Weights of a small transformer language model.
Size: 16 layers, MLP 384 squared ReLU, vocabulary 16384.
Training: 94M tokens, 5847 steps.
Each number is 128 + 24 x the weight over the matrix's rms, rounded and kept within 0 to 255. Layers, rows and columns count from 0. Numbers have three digits each.

# down: layer 9 MLP down (transposed), 384x96, rms 0.0862, rows 91-159, columns 0-95
# up: layer 9 MLP up, 384x96, rms 0.173, rows 92-160, columns 0-95
down91:112075128150128110100186129094105115132107119085155130127105100148149118089155147120136131142146108108119102131169127143118117098108114117106159114140159098142092131153149110118124160106161102117137129150088130124156105091123104149073136120100117124135143122137131160144147186144109171111
up92:140095103150076152080109147117147091145144098109140113141137122150106131111138156137148122102099111130154124118123124154114150090104141153137184128112117157095159169104124135137106141132129120102138093111194153142114135132141125095113119102126142146142122134167154131100175134084102185101
down92:097106141083112142118119102127165098100110101161160089110106123133133092134106139124110142138087152159179121076127147084074110105115109133154134123105133126136111167140125137151181118069141104135117118122136109113152113139140165148144116144140123101160130120152126115129145152118130186104
up93:121089134118077149100175165132123118150128136164126128112125108165134092102105093109129047107106141091157131147158150121143108163101104146132114129068127095113153138112122180116126109122101150123121143102101140099152121106134156105109131099123088089115128129122141112087144094147120121145
down93:146133182146122140130135113112151130118145152112106089080165135156094086128105152161161164125069145114113131111119123075141091152079093167144110102134107114170134125156129109135135111142096103126097148113085114148144157144106132132105140119097110119110034126119105089138098111115130113153
up94:139124113127150151118141172141144128116098124158163141110166146134084106109151120133121143145130151128139154093141145145121109082109120117158125083190109127128079149162109114142120161134123140040128152081153127131133129098144153122127089109115102137089118132124099138123129122135143120103
down94:121139150133074125149157082130142122146136154118163096136115114091162129106141122168140107079136136129102131134102170147140185123120130142115107175089110083147146098127145148120164090163146098128126069117122102135158136121119112137122121113158121129142158152161148119116108146121103120121
up95:133150111094122193140115115168188109134098117111152141134131148124125090063127146116082136141126122157145106140113135147122100130172146113104096145113102113128155130135109158107159121098132083131122144133125137098161129114130107125143064091116111101126114158097088122131116088118150146143
down95:120137096139124138151138146160136120134089096133107169155146114097110106174116123168109112060139084115096099158145113190149115140102121149095151118117105156111137102132144099103103115148145146119145109119144175119183095111126142142139104096159125130130138130120143104132139122145055086106
up96:140152122129114191102130096137101088108138150082116155141142102108135067129121135104109123143156151138121095123140128187125127131128103130115109151114161154121132130131105136018147104072136135123145164096145100138111135154099151119158111118126115121106138165149161172148104153127102127107
down96:164173099158087094103145104162157145137154158143127107117113102096099153106137134088081143077133115124144101114113146146166098114105101088156107145133126151102144118110121142161148134140141104120119115136136110144160111137107099121119110143104098138073116055103164114153116131137105092138
up97:139165150139138121168114083173133084147127099102116100138117139082092101136120095131118092112192110096150143134104127150155173127110148111141109107121121135144130181105111092186107198124136132125097123109118157083120134161113133111144100152113144148107128131142126143130159162088122100116
down97:148122151076155115131123091099159085129129146084113120117152126157115104118114145118124113127139117097101158120149142104138155142115083088127148124117171117159131120155115120145125148115153134164126119151091123117141139108151140141102098178132152176128126132140125128058143113073111099115
up98:079138133143131122133160118134111157059112119050143158106111149134164146141145114102123139106131100088126141126195124125128139143110117166140179129115093165162155109116228134158136119149082090141157061135126193164174066105151101147142137113091123110130168120130134163133178148138081162144
down98:129098126148084105168121116102148089116140170080169141154071097122135159106102099162153057113109122130162174162143102155087156141127134127101114128170145153197105122127149195116120116115118179190149132101088093098166115151118098120091171081117122119098181114127153091176130098139077116159
up99:159153140073133162176111160154126161103138120110091070216148130116151123097151135145137090083110143126083110118114099140157117110132146141100137099105149176090163076158138136118118092149131191093086100136137104118160077110134140091106143163154151113162096115137128121153143114112149152116
down99:129157163136106119160085110179141148136125098102119103080158102132099183096149078150146116116126131100162145146101110154132107125099087134140136083139103122163112132134120111101169126129168133120074148081136129153100127162121122092128091108159164087133137160167110140077084151132077155121
up100:131144183180142113133159118116110170154139131093133137112141069103144125172139126111161145104130145080115149133125156170111133163113146148209125140155120106138140129140138229118114137135142130057100139131107175109085174153125157089110141114129108139115103097120089132134100140103119113130
down100:117157166140171128073101152112109141129061148121127143115129150126113136096148120135068081183145164122130130103143112098112132101156100137107129095177101132137140110113095113134122160155162134189122157105145150155156156121123145133146110152147154115134096131102100160108141091162137135142
up101:120124121159111173109115119147140104123117078089089109140166159158138112093072117151100135171154151118057177133146157114138157122145075155127156138137150147092177109081154113082146103150132099137085113080134079096161143133121114109114113144133113080130103200097098111105135159196114165114
down101:108185107117183102126171133093132173126144195120131127081130122113157092151130120185127164179142083104140146148133143129108120120138125165128088106124063109133162130117093115152150135110100090098082156146133125142128114120133177111095138128113132098161162122111121130113137120160123172097
up102:154142165130140117161125107143133139104102159140187142147132084102104148178091129175148141153082108162140133152167153157100099075096113157168169119095144118136162146132120092119155159115147166139129144094130138150108147144149144171109104171113120135091115151093156103108149111146121124103
down102:139105118118112129127141163084077145110143103108137172114082107152129110125143098096148145139138156112141145103120089153121142094122158142127114121117120131116121118066123152108148117101100139170162150125158118124152129119123097153150145127138125175131153088114120135144105098100135133152
up103:132102111100122082156144145134129127127120091141171123098169117133144088122145139096184129120192127113131119140152181161093175134120110140125146190121125178167109137129073148092137110127115092121083109138181096125108119120109117094108109131128152116119085134185115125171068140114157131164
down103:169123108129148109112109112124095114129143093105180131100133132149093096145095139109181129094120150146095137131141111141160166119133142100109169084134108141171113110153077111120110143165155124127159174065144108140162106142170157148142131147158072156167080125168174156148102093162140164159
up104:161123091140104123135125156127153162084147101148093181120095135147159145084158161122114120113136100155153149197166152173093102142108136100153145101145175135142149123063158118099145125102136122143137109092113114086119140143081159156117146144122159151108087121149126141097146147125136105111
down104:140154098152137075145120124094147115145125146133133092158137146138155147112139135116120133091125128148097141106130074150143096124100154127125138104132095127141147138120093152088102155112102171135143154116150110135095143148147105124174112118124093135166176124146198116125109129073109131083
up105:123130114113140129114141145172110109139103081095128132129129157126120138121197143036074108118140113141130137098153125135115112124169153141098107144135159131169149099112126135124106137067141117167139111138108125167081144112126095136123086111146105149131118132149125152121121133119136107075
down105:123115172113154092126135164086147115114115134115106133142146118122132159095122100057107122108087089128105105143166131176147133119092113115141134127148123101154109155112134119092114140104140138169118096132134168129138150147153143158101162104134128147136132111157131141127105110085138149151
up106:144091122096134140166110144088130154109110094096093151166121163139141091146128081135125132176151140080126163084160112137135141129120114095134114105098090109165121122125134117132158151171129140149088137162136123100099090132149135124110109113128081110131121129134076139109087129174121128128
down106:188126096080143114145133128162123132154131130150124151144148133100148172127141090127131127105075132129107086154129128150120136152140139148149127121158130148175143125100135108125100157126127174128119165109136166111173081161145130127122131119132115104109152098131141123119146078155159148071
up107:136144095126130097113102137162145140108133133167114167125121157132136153134083119134143115137162119180167128142100139135122152143116093144129106135118153127147129118132152145147098154116090091147113111160101109113089150098113148145131069109076110122148089100143151119116114094145143162148
down107:153127120122127089111137134099133127121157153100129142117131131134153103072098126121170100129189144127121124140121129111142109105128108157147158164189147130116133114113181151095165146165105126138099130103113151116112126122131121074087159124099132172121145128146132126127134118100153153105
up108:120107129082127109135145108144119140158131121094104160169118094141148123144186150122141108142109097116146101146104129126100177142172148130143120117129129128151102151135140196161114173080132144119143122099138169119116147116121096158118108156106086135145108164163154119159099149132134117109
down108:107112141109165122125124129106165110113122155115110104119138129114124176094109116098110156131138166143102135139156130140135090135099093110169140147112124116182108169116148138148129099141131106153107103087085140132139116146130096140131115141086134137100137152111147091148118155119112196093
up109:055104146127155103167120109118092147154120135137129174138110128134163173118095140082141144118143116101123071152162116119158090113133197130150121132140144138120151125131121125070109154138112084134133103108148153105147141111171112131141086155143127162104103127132072112100109125111126150131
down109:113068077177145089117131139091122132159136128103138105158073127106121143151118157071152104125104156123088147113142156127160106110142128111109157126120073153106087166171075137122075133116115133145158065139120104180147148135158141112128133145130138146166137133140146136121149095146133147122
up110:148133100095163115113131104152179134087142153143106157147169137148090098169089094126130102115131142125133133145094106141114129105139139151170156104108129154078122149114131128140104123092133149131106136091107118117075147126121105137130164150113107166122090149134127144113096138154095122131
down110:141115125155178121162142098164174159178102139123125101140117107105101143128148111135119089122126101125110090149108140130156143120114108087070128135147106124110107083148178135082131121123096135159143163141153148146157124142123147109114162119149165116154108133159172097148126178144126132138
up111:140131162169102144112126146124118163141128095102128107121128149163156126142134126082111100185116137115134130148157150138101193128163158135116132135143110129173111109109150095086124104138169101103128141143125099112133117169127100126119121140157070129061139138127124138136172130128156150140
down111:141144102138122098105131102127136125119129117119110135093161108100101148127149118102094104171128094133151110142104138135136132156096132068142147154111189106106147117167134113131147147127110106089156107127150120120124151129102126168140112143099120144137163122151091172136115128154157154142
up112:108131088061127129154122178143132131097091094174187159140160151137142110115115118103111121132098137151125090141187134094141160155124121070153123134146106096154151135104121131155111121128133158129073155125148171078135108139142102126080144137085147129117108117138140094163150116137164144114
down112:075094149185130131095187121156071113143138132122118147092144102147082106162106111113130124144128117161130136109111121130117095132149125079110124132126145160137124131129103158148141120110140154118143156153119170118092140164137153099153144147136119160140076142099143177155137125102091096137
up113:134174132093122155144078151124110168148152127104112119103110147114140137108128102132119135117150134152068164156172104135122153072098078155147161116152086158126080110073119101141150145062173138154111092117154096098117143086168157132057143106129127120121123101105090112122138111176143144145
down113:132081169140179137052101156157103115119126151137116156160126116153117144148113095114141133107131133122150092142136113099081127108129074121095169119127085174123066133060138117098123143132130143080167108094135142045120137102107132095122103096087143132064139163178088116113127118111106141130
up114:123121152129141171133147174136115159109119065152137128162145112129155168148140164137127141131104140107085111147103114137173102135076138133125142105179122139141156152125097139131157135122127089134104117131102128097088086180189115112167088112119145139157127141122135128092184143133167137125
down114:148111158134143138088115098095139120153115097138113130147137120184149163124108156103164104137152107096123113122053124086078082137161121146142163142131135113095104143146109125086135107127125119196084121152103131164122143099152113131127106130125136153168118159089099157097122114162113162083
up115:118151118166128093147125134113122105123152163158118122128112099093126093136123162126138111141117144132157177129150146178116115129109112098125116123110124095143144120127141177133151124118100141158165147134157137125103133131115097099116111129094135103131131161137182155132155160125164153096
down115:119162101148146091094144145114160156144112122091095128110134114166140134117106136132145129110138153093112147117140131072098117116179128120105125124134109140130142138151072124080133124133120121115139126147146141131155108146171132123151124146119142109118144140090099150131116107126121163138
up116:095100138137120102139135137114139115127139113128138091127135109120177111134132123116106096079142115145172155115103094115110111085111160130175162120147071112123151147159150136155185171147129134176130126163120122096165125087182124119159112144135101148116164139062118125174144106136127148190
down116:132129119127104171158116110150123089158143146149160087101111119124089102140148150158126176141151141198168075149121149152135184160097118104124151163101127089122124090143091132118080122186106095089126131101135124142082179143131160140149156127151130102164112109171131143146091130121100127110
up117:142110105120153119063099138153097168120093155114089134125135153148131178140068114110101136111141127162146161116087130105142163109144121187126118160166091118135093118101126114125083136132086112105110121112094128182116133136102067127138102074106136150143087155136100122129115095121129116139
down117:117161090134110099120133070148099123121140146131122095165118127135116077093167126089116108126100167117143115117096131107127126138125128101128083079111122100103157150114084160153150134113184131106101122132123154149121121119143142122078113125122118150188131137106131083142125139149175115128
up118:075116145124127144120081123118104152056130104099108170115153108155146155133166116072127093144103091091134125124143094125115157128079118167130173164105124121141115123140123147131105155130125148094159137157151146126151126129113147155109124155126144120129118133110178116164109165144113130127
down118:131136080126139168131121129138110110104127165151147100135098113077122126137089129113109156150169142078174133136140150166148121124113071152123129134142109085142141128142155144168112158136110158110087135125124186108135111110140121116142158110129139120098142140161121130181149158169133084128
up119:137147104143135105119089135101122181144125088108117082136150094125132130105076076129140125077115110125139149104144113111138110117084107092133152130123162095104158125140148132133112116146127122122109126122108105103141094176134155109109095113102132091103162174103153121126123139116137131174
down119:123090123121086133147126159180114131153157143141074137147150134129124120143119129180166117149137126120133138138131104130138146130121125149115139129169155133122102129104095099107134123133129177172187097136108153170107175171136130129146111097114115113127154134120178095171135145161096158110
up120:132142103088126090129130101144122108145134146160144158155090139134120125151119141135146130123162104120109148110164108135087135091110108098124101131135140183134157097115090111151118143104135158147151112094140157145079126156114145141149150107156153155089153149135129101128166162147125156127
down120:122097136158134102175116138139149132131108131141090083139139131126135132118124089133086110148135113154099120096137113118112113121081073117110138097174101125120173121153104169146133110109127171090120145181127107131130130124135121115088081140153108154118149154180139091120144155120156136180
up121:166179145148117148165154144169145158101147154144140117110107149104157123150141180098154105136142142189117143115087203166116104120105071145127118107143141150089094138143122167113067119122155131106163155127144118120162111168157126124114128126130102106076128134110102139100146135124160139103
down121:149109104126164153110157120067109113120109134144153123119142114124093119144135082132082132078140156112106133159134137102147121079153131125124138150123117136156139134113099144128160136145161159180089121122122156108146089115116099136161119131106127156134134104176148133123128128096105127143
up122:134136126100135102126132175122094121106105142141160121099160130136119148122145111090108128140147101100115123103122149151151125102113160116160105154151108141123135154161140134116123123111109140108088085104151134089143092139133148114092131133120148146143135131188123080146131118152169170127
down122:114181127117124120101134115111151139155110142124100141158105114124088091142136080135139108144128177172130129149118143104140118161132151143123145108082142122108117118139089138150148146135139155137129123107122132145117140138119099173147136124134126122129134120133134184147115120171082110102
up123:149084142156119176138111081139137133135143137095137141138125151082150102134127150117127125082134146164133113120120142187118115137096156120134129149084121156092106143131147162145152103147113113109114156128118113120106151139133142157116110127128128120165136145145161141102123080085111109142
down123:116119100150128179132101147114113128138178117087099147142154085134137101163122142136174128117155142131131128117128121099078107151118147120126096116153080115144126042090120125145148148126155136101133157107102153112121105146092110135123157126091108179142124111102105155096114179120142070120
up124:104124141110108129077159081079138136130127100090116140155110095095126121138138101107113132092154113144148151114129110131106142133133141092173136108140135133125146121087136113150115150126108118123102135122113154106117135130140105165120105191099138143138098162150123156119151119066169131143
down124:161177149102144097086097099128141102137111143129134138102152119125132154141143167152146121143112130081104125118117114136153107117106139084143122085143146145135103129134129151097103130105143102165135143125111080126151103125165142139139109154135162110110132107124105127139113158116131101141
up125:158094187125114102103116118131147142104157104141150125101142140126129140139193155100118147127121141124139137105139128193123105100161136132089126121131145139100117106132153155120097117137140152099121102131143123096161126129120090103072117116141088144094108133185132098119085092117110130168
down125:126091157167135128096131129142157108143125101165075103119110120099070120128141112121126138119124143150116188138165134139130121168107115115157155110058173140172117150112106090151107158127141151129120151133110129129126127144144112148115121107141110145111098174123111104118142164128110140075
up126:079115114114134124113108139109086113127122121166163153107151109070113100119126167102118119169170124079138172135129122138152110114121141125154141119168107131137146075103100116175146122127101142121164092131067122111179119163126126137120116097124130118129130116106159147176138152099129167104
down126:117130089147129144150118128107115107139128160135142137142138126118169152175138101116118131158101099140097128102128125102139104133118149037126122129130154158092109114142096099072129147128135129123143135148132093144083109177137145144151124140117107129137115096090068099088109104146137151123
up127:113154107120136140155112123170106152133138131155126128129165152110145164135158114163135115131135131119123122119123103112129121098175090166157157156156148152147130163125129146125106137155153103120140173126149163177134116095164165137130159091156113094110135147133097123151145100129127098116
down127:151162121111072048136114138150142175119158153141114148116126147142176122127127110133124140150139119160138128097143112128135112118134136138133144151144104105148183123111119133106132132139149084150091121132121138137143094118136090115124131127152141139101159130128127086106088110125090135163
up128:117112115145075139143159146125113105125128137141147128111097099087147154154146093114143125112152109172125113154121116157127110085101158117104098182129100091109109123147139143138148142138147070145102096110132097114094140136136103149118160100101144121156135156086156096128113149127134100145
down128:118095111161144154086133125136129126086147123153125111131133121135137157165171166149093130144142115130116117096108127146081074116084143111082121142097126135126126131115116119172116122143129151136083122175147159122175131101123102129140143144138133127126104124129156118135126115161125108149
up129:117136123113152177162091141172095150156117113148141150119085177182133115196149125169156119124164144124098080125136119165153142179069131157092105153121093106114150147150137150124133089167093112107096108164120150143098161131145136152129155115124074117161138158127125126108171150158124140099
down129:092130095138160117115126138106084130073142164141126208118083168159124136182159127091163127102106144126087115118146110168120130122120162102077131161132108119119104113173072136134132131159070103162149180127140164121127153144174118149130118139135149149146141134137148078138124130137154128133
up130:091119155086095085103144164117127159140156169141118143129130178108106121062098120137135106120150137109145132131157107149125166121138109107122154131155129118120154172117092166137107145146111123095099066088111154099126087158121106144173104129143158103119120138132136135142148099149133134122
down130:139136086134169142145119136134134110139138149138129133157160160126126103089158149199123141093085102174127119092127108118155136139108115106116185142103168128077161118149120148120114095137153109105105150112142135122110145117165131126105155141071162150129149104142138092137157068096160153157
up131:127103108130109126129120108097137157116118137133115084140132106130134155156157083145145148136168080103193117131075117102153100135087153152148103144128105100143128149130120147114066104134158116128140102144175121142094153122094099113141113087101146166118145175139125112126161142111162135147
down131:122135123115155132104125145089160156145129112136090113141101116129151138129090159173119148145124132077114117142112143126135134104157142144125132126109116095123158164153128133111149097172113108130161110132123124072107140153111158113144120097157187104118115091088109132062132107136115136089
up132:116143120127124117139077139126131131149115122139138151099123110121113130127114155145151157126102135124144149160114094145134152101142158143123112135142094137154094093132118139139084091110159110134108117143101137139117125124109125095102126114107128197091099117126164102114164119114112125082
down132:102172151133140110129120133096126140125097125135120070136111134120145125129142124134127114177113112091141142111146156146144128129141116111186102111101117126146125154146105098094147134122117139099108164130125147122130123127107139119138113150147139112174176125163116100145139142108108118098
up133:137171136114146086150131159096119123124089122142113111140167101099169111135134138149090084130134102127164127162125114095126118132098143126095128118111085140156113143092153119082097109152179150153118128137151143158071148126105104091152098122086131125109120106141117115134150138106114131099
down133:111138117119099153162117123158131176127132130118121114117141105137128098136119108131098153112174124144160124142107167112163112107112168126142120160135125124154146148149113099116158121130159122122162156152135166088110127113166186137150124134091156112148132127127094187128109123087117140094
up134:140124143142123119158080122147102131134100123140122130144074130176108157175107098149099123147140126144105129131136116139111123108099089139132110098076128179142120142117131152128107149076113145109149147103115144123133107098125133138156148102136134135107105105154115155107139163128122126140
down134:100147144116120107085113111167134092138107127146111152107092158179138128184145111105138148137125150127132097159149073150098121136159150109173135113110087155123135120100085137133158095144134111095156113135121113090146113117121137130156139121093149135122133159149115102096114120089130110105
up135:129123132135134131159137152122105144165102119127137109113122101136131115088170116085111110144158145081167126151120183174128103136115102159143150146102130127101124139132131145133121105111149111076142140165093088113139138165133132090153102128130087151115126144114129110111120142134159142138
down135:091101115116094169118100080133124129155135125144151148117154108153112136121129076142135103157095121169136151119082131135117135123148166129089086100157135106153167101120130153119155099112149133114109140152118085152098112116090074147109106120143143137118148162157137099123112176112113113147
up136:155135132132100124082090110100138125161095115167185076123130139159119094174130145097124140135137092126187128126154140170080149117118089170116122149126118134124126112143095117118119151140108143143153119134155105083138082142126133147151098131087122114075130106149137160145137169123147124138
down136:166114109153139082085120121119137160114098133107134154134135142141088109196175155140118177104115112117101130083137170116085083152159131135138162129165152146180156145124109124158135122135091084125157132114144117127134123138109132138123136138093130137105117107139139119144177147140141100154
up137:107165137166131086119155126127077117139137090137124108146143099107150144126094110110148100126120113121133156123141111094126136071097111156134092111113087152112151112101113124162135151125141130162141126145104139143185092083127109090132104087118131155130135161121105114113146116115155149150
down137:129168093094155141113143099132133147156174130110134106120116110153113101122144114205093108092165125136077114127125106121128106121136133089136140130111120092154127150158103111145118138100124136072097157123161124155120137132162168133130143139152120141168156120111166146153120093134123105105
up138:106122140135134127159142128115162139139189141137155124124131099114140095162127118154138122169094118113115131138077107121106114123097177134114131132140129103112171152126103108094112099129121127187120113133182146140127127119126134112115123091112114104089136178111108090116142163116099124121
down138:133129133101130130081113142148128119136121134161153116154120107143177121134138100109114137142138121075134127086129130099137134104127173111133158169151121125160135114154163183180126085148146102144145159092165095138147111050121151117118117160115139113096111132142127147147153133119108111084
up139:103150122138121133151103128134124117128149071138117106125080136140127162170151139153136138081095113153128133114143078157116115094117102159114082116128103135134163133082144123143186151105101158125143114131125122110120106151109152131111106075125158172133165115125118103125148112172163122093
down139:083111120121117124147097163162162146141133152126135137105102166166162092122148148106174094151138130186102090143114136155137156127138107153136115128135131132137123110096136083119131125125166179142158097141155146133133079169121153129134095138102077111128151099105074139110107105130107079091
up140:145157144132111090149093121195131136115118097132113122152143116091121113100122149118170151144127145092132127119140158084104146133122093126147071113125158146133237155133111157148171102152101160104094160132099143115104132109132128132106117133118115121105121110103124129125119146133096105125
down140:110148117133107131125135127118132126105113153114131097070157149151137174156157135101120104159144119122144110156137112148084114170120177077174146114142089100174101111086138144121114150097136151140114098113125122135120129115137115159098123108084140098118138120189108130078081132124160144098
up141:151105131175088140110134172178103084110131138117135163117134147152159122115127122131135149137118112101152115144179103110106111104121098136102084158128122187131126137096088083118141128123151101158136158130164158127129121114126149148121113135113070102121139143117144145147138114156137139166
down141:089083131106101117138119114109080109112141132114112106142120116169122176097111133126127183166139144149110121135122149102134137155116159130117114122126165087149130150120115112104157132160130094161126117140154117173130158138136125128077166114127151150167152094135107131109094140142121139162
up142:162116111156153104120187164169117094103130068127141116143150119144166141138160105144156128139171173121107113126110150118122123147154068147160101178104112144114115097126122102081120104150125125117129112152114134123111132138139146121150142111132139108155140154148094125133137086125133105139
down142:144122132120115160146123097127145144152134106104134113121113095103127189131079141141138141126135106142091119131096115120156149075120147107102141144172120098129121094098131113101117112147140117144166133076150129147148135124148159113118114098145152172153157086156095085077130117108090125145
up143:159186133101135119145133176078148126147122108133146124112151113085121129065125111127107178129130118115135136157150142177104146130155110161137110088176104154124123134084147121092107142132117144095118154117158113100130071126105123136145109128120135125144131132168122126138161159126178102149
down143:143144093126131108135096120124161185149164135128102152109112133166151128144156146129160146142099102148155150144086119109084138085127146122121145125091168129088139089168088121087103101091131100128188115132155085143137164141122113128128128165131125139126096101139115120099088132137101095119
up144:165132143158106132111139151099125122089140103150125129105128128107151148109101139147141138116138091123141106093131087128118146133131124149130099138132094101097118105126130146110124136134138103116136126149140103112131139171090133158113101100136116094125105110121171128107182169143126121142
down144:095135164103105133118100110135144127154152134146112163137159151150129107130137126169148157140115103117110107124128120148112152141142106130109135098154134164128086121126102142144148160108155130130141152119167145085115095184137168103110132134165122124146144095098109165110113134141067133128
up145:137119137145140147119132111136135143145135139136135180111132132122107112132110145150132126137134135114140126113120127111104137188142093140139126130162126133139101153148109133114094139149154190128100100122175148124140103152175119127102103111113154159087112123112166076098072105099131158145
down145:141125125104116130105128133091129107124111102113134134073125137140108096106142119107139099163099086100110126103128144158149135161111080085152162134132155109118114108135154136143112143120129101162091150128140116138151159114119138108161166137142126128168139156090145136087094153120109142105
up146:114125153140116144182144097143141094124125166101164158141107139111163137104110142093130124095141148126118142126151091133108176151148088098116091079116139145143112116136130133155093157131134109139105142093113101112128110103150066136088139133123179143124091127087147096130138143125080093152
down146:141131137156124095103109156087140084177105114164107122090172097140159138121107128104129162103101119160084123104118151120175110122136165129167112100162131135138143101122112116114134157173089112107137135158172101162146146131129123096128157161129145143162126136148137138116169133122133136142
up147:133142112108111092145142127102135150146106139135130137149139127095162107132092156157133116122122092109151082107109082168106104089046144113108167141124125105146117126128135160094105137113103165134122090114152086126158165150132116132180141129108169142101109115139138135152131093119140135127
down147:099138158103149179116130109137134147103137119108112162123144185118157136136119198131113150154135132127154087108143111165107141125143168134118110115140105122172135123119123137086116123177075108143146108117096133128134112132147156118150104157126162109087158144151159150112150096113074152146
up148:135158104088123168140132098145142130123150148133093148140140146101136098122137138108150147138107186131118114138109084127122147162158123114125121157143105118165122074121165173117165114145094136155104086158149127146162163124143119077070072081162112108111158132128113153129127085088145128107
down148:150124167133111161112102132103143129153079099133134127146140124151142115158165128113106130128105131169096161153102170120109096104137163091130160067139151179150166161118136120109103107155112129127143122172139099128113111130122141127087126152178084094096147100063112144142128123147102099081
up149:144114154139137115132120146111082151122124149091126156154116155112072109141146159182141104136124117091130100111114146130102161099123113125116198138130090135131185106129166123103124117158136113122106132086141143139122114116162134124104116104105096140144088107107107141093127109101120112124
down149:136142141172119056159100147122114150131090133118143177130104148132108144147146112112114113081104113151177161147082130170124074147125152140129181100150124129162156156120127133156151076101164109133105114146151142160106117149129125130164122099146126098125106123126146092176137135148126135114
up150:087098095134123104150121079110150119086120105129155071110122134113119121128112123153099078109185132125119100129137135133095103077125144131123128133205157100116085123092132178101106103111112118138077161131134117140135122164108109125111157130119112140138128113096157138138119097166161104174
down150:135092073121112128087107141091129142151102114158138120149093148087131135159120112123108068107075138143162125134156120159118127131121127075108122108137164086169110102117125092080078136136121083151094127102104127143144146162137095122161115117140109127148197155101132151145121126140131088061
up151:097135113136142156120170170160128163125112116125151122124132118150145122115120099108089131088109093120094157183117156151153143114093118136121117132109099145125098134106115086141138153101126122106133143124161104137140109140097132114166124140119108121116113160146121113122105124141122142131
down151:102139128164138156165130107158161141137111116166141141116095107134091123109116141146131112147138126152131119117109155117111103100146168139127156118147192088146121088134162149126126094135117127130112128143171116128156140106155140132126141119132164146111129126150146128088139125161111155184
up152:109145127088138130157130125173141169117138144118108159090117119154133109164139100157092118118131150111099136117119091112103112131177131146166139114163143147150130074034105157127094119138140123097138122135142158099098100186112104111158100122112138127103033156128158163116069138118114162150
down152:183154081160187116149124140172155081189146077163134162154152134098138171156139122156108113131149160089152139137126105111204142125138095141109130134073147174138150120131120119096107145127108129123154154165137162127116164101126149208143101132125166107100121143101101118119102113129134135118
up153:137159130115115098179138128145102125131100152135156127140108100170169153124099107096135103143140123128157154127120124103152118149075092127084103186128111099135136132099153103143125125083168107133143104144155104151121119090124114127118133084095117150134080164142117136081124132123126145100
down153:169162102087177114123104108144154137110131111145098122126151085103116143162103148138134147183125111152161155149129099145109128116173107137134129109167160085113124125114129075122129120098134134118147109154148175102117148146136112143142127105147124121115146121138158128116140203161140131112
up154:142150105133080106127160120150110122133121068102128146118115118097163115106121107120109152124173133119112127167134165138125119157123175095132130139088115126146142119098100106136083111146120103129120133128124123127111088146184106109127149152144140092131084163153144187140126124053104132115
down154:174124110145119103096119146163128131166111133072117175140118141126143084059118149169109108157136092125100088154120104127119120143132119114111104089093130120113126144129106141099145148142118121124160188164139152111087149088154120161111102090122107145114093090095132118130138131124138123131
up155:151116095140125150122120123088118131093115118121131124151143080116151119141121156123138168140104162102149139126104163173128157093084126143186153139162070119180106175151130169165193158112143151164139098096129136134078141129156147135124108147136143158127139128071124098114084164180129150090
down155:099134097153158128129099187097110138127129069131117223144097120144055167138142132132157147136174146126109161114144122143116123089125069114107158119151067083143094167098133119088145137106084138107161183110131109145134171113104125142114145111169153130091104138123132165097132159129121108100
up156:114117170126133099123122106156150120148128102162131135088121118084121145102155115101161133139091121134139109180182122132131117133108124151151115168139132124125168126142151144132107175163128113129152110119098135108128106148128122114150160076138114104114119130146132154141114122133124137093
down156:113095143142140157128128160102117095136175149103087133097130139135165195110117151135084147142130122100119170110136110130096136138169140110135128131169129110136139149153133147086139139116117116112130129090098126139111147127104132133116100106118143118126143137137154105109065101164119140124
up157:145104123154119146107111130121143139169106096162095132149091137157135130132124134111110139131128134121123123182132143153142161144146148124129149140167140117135154127104093119105111154105123125134135151139154169110128151147119106113106150117132093111086085158146109137164135157169158072118
down157:144115136149115113081149104169131116159086149127103112121136167139132099118159135141108114127132126129115123129103125116092110133133147110138102114120160066106114140148113124157160164125140122129167154132143113148163135126142132127118135108097171117124166097132115138168122106149122116108
up158:099121085152081135133068165172142100135133115107121130150105135098120159093115167164103143119161149152136124107130168132143100091073133156124136159099086099129162141109050119149126151106128113138118094125145083118144097165149126140113094116136122098097138146137094090081152122156101137106
down158:124137117185111108083084181138134131097135118112099168127115123174145153128162127151083101163104039130120130104144078134098131129180124112112142149121115116116133099131159127134157100126129144120116129131127162125141137104146150106111120114144073122125152138156132097124144143148157152117
up159:139140167084081113135149140174111111087105112106121122087105179102120154123118151107121131107160109179180159091143093134125107113135139158128124119124126136139135116100111112103134131132171157138134141116112155153149091093114154088069104103124112136148148134155149115109137094109129141112
down159:140104129107144156090110128109134081089130126120181123115120160166140120123121091134148104117114101109133153112137153117169109088165143120119137090172132137101123184122106089111121134159124124127123159159121133099164133151151178133155115120089137174140151142093086149120107112154158136114
up160:106094120150104145148138099171113152113134125126150083168133116111110091119114134131115136151136124122138114125082140149114113150116118091144125193119128107101144138134119111124110163132120106119148140145108130105127128174111145128121086123098128130104121146153128106128135097154102092142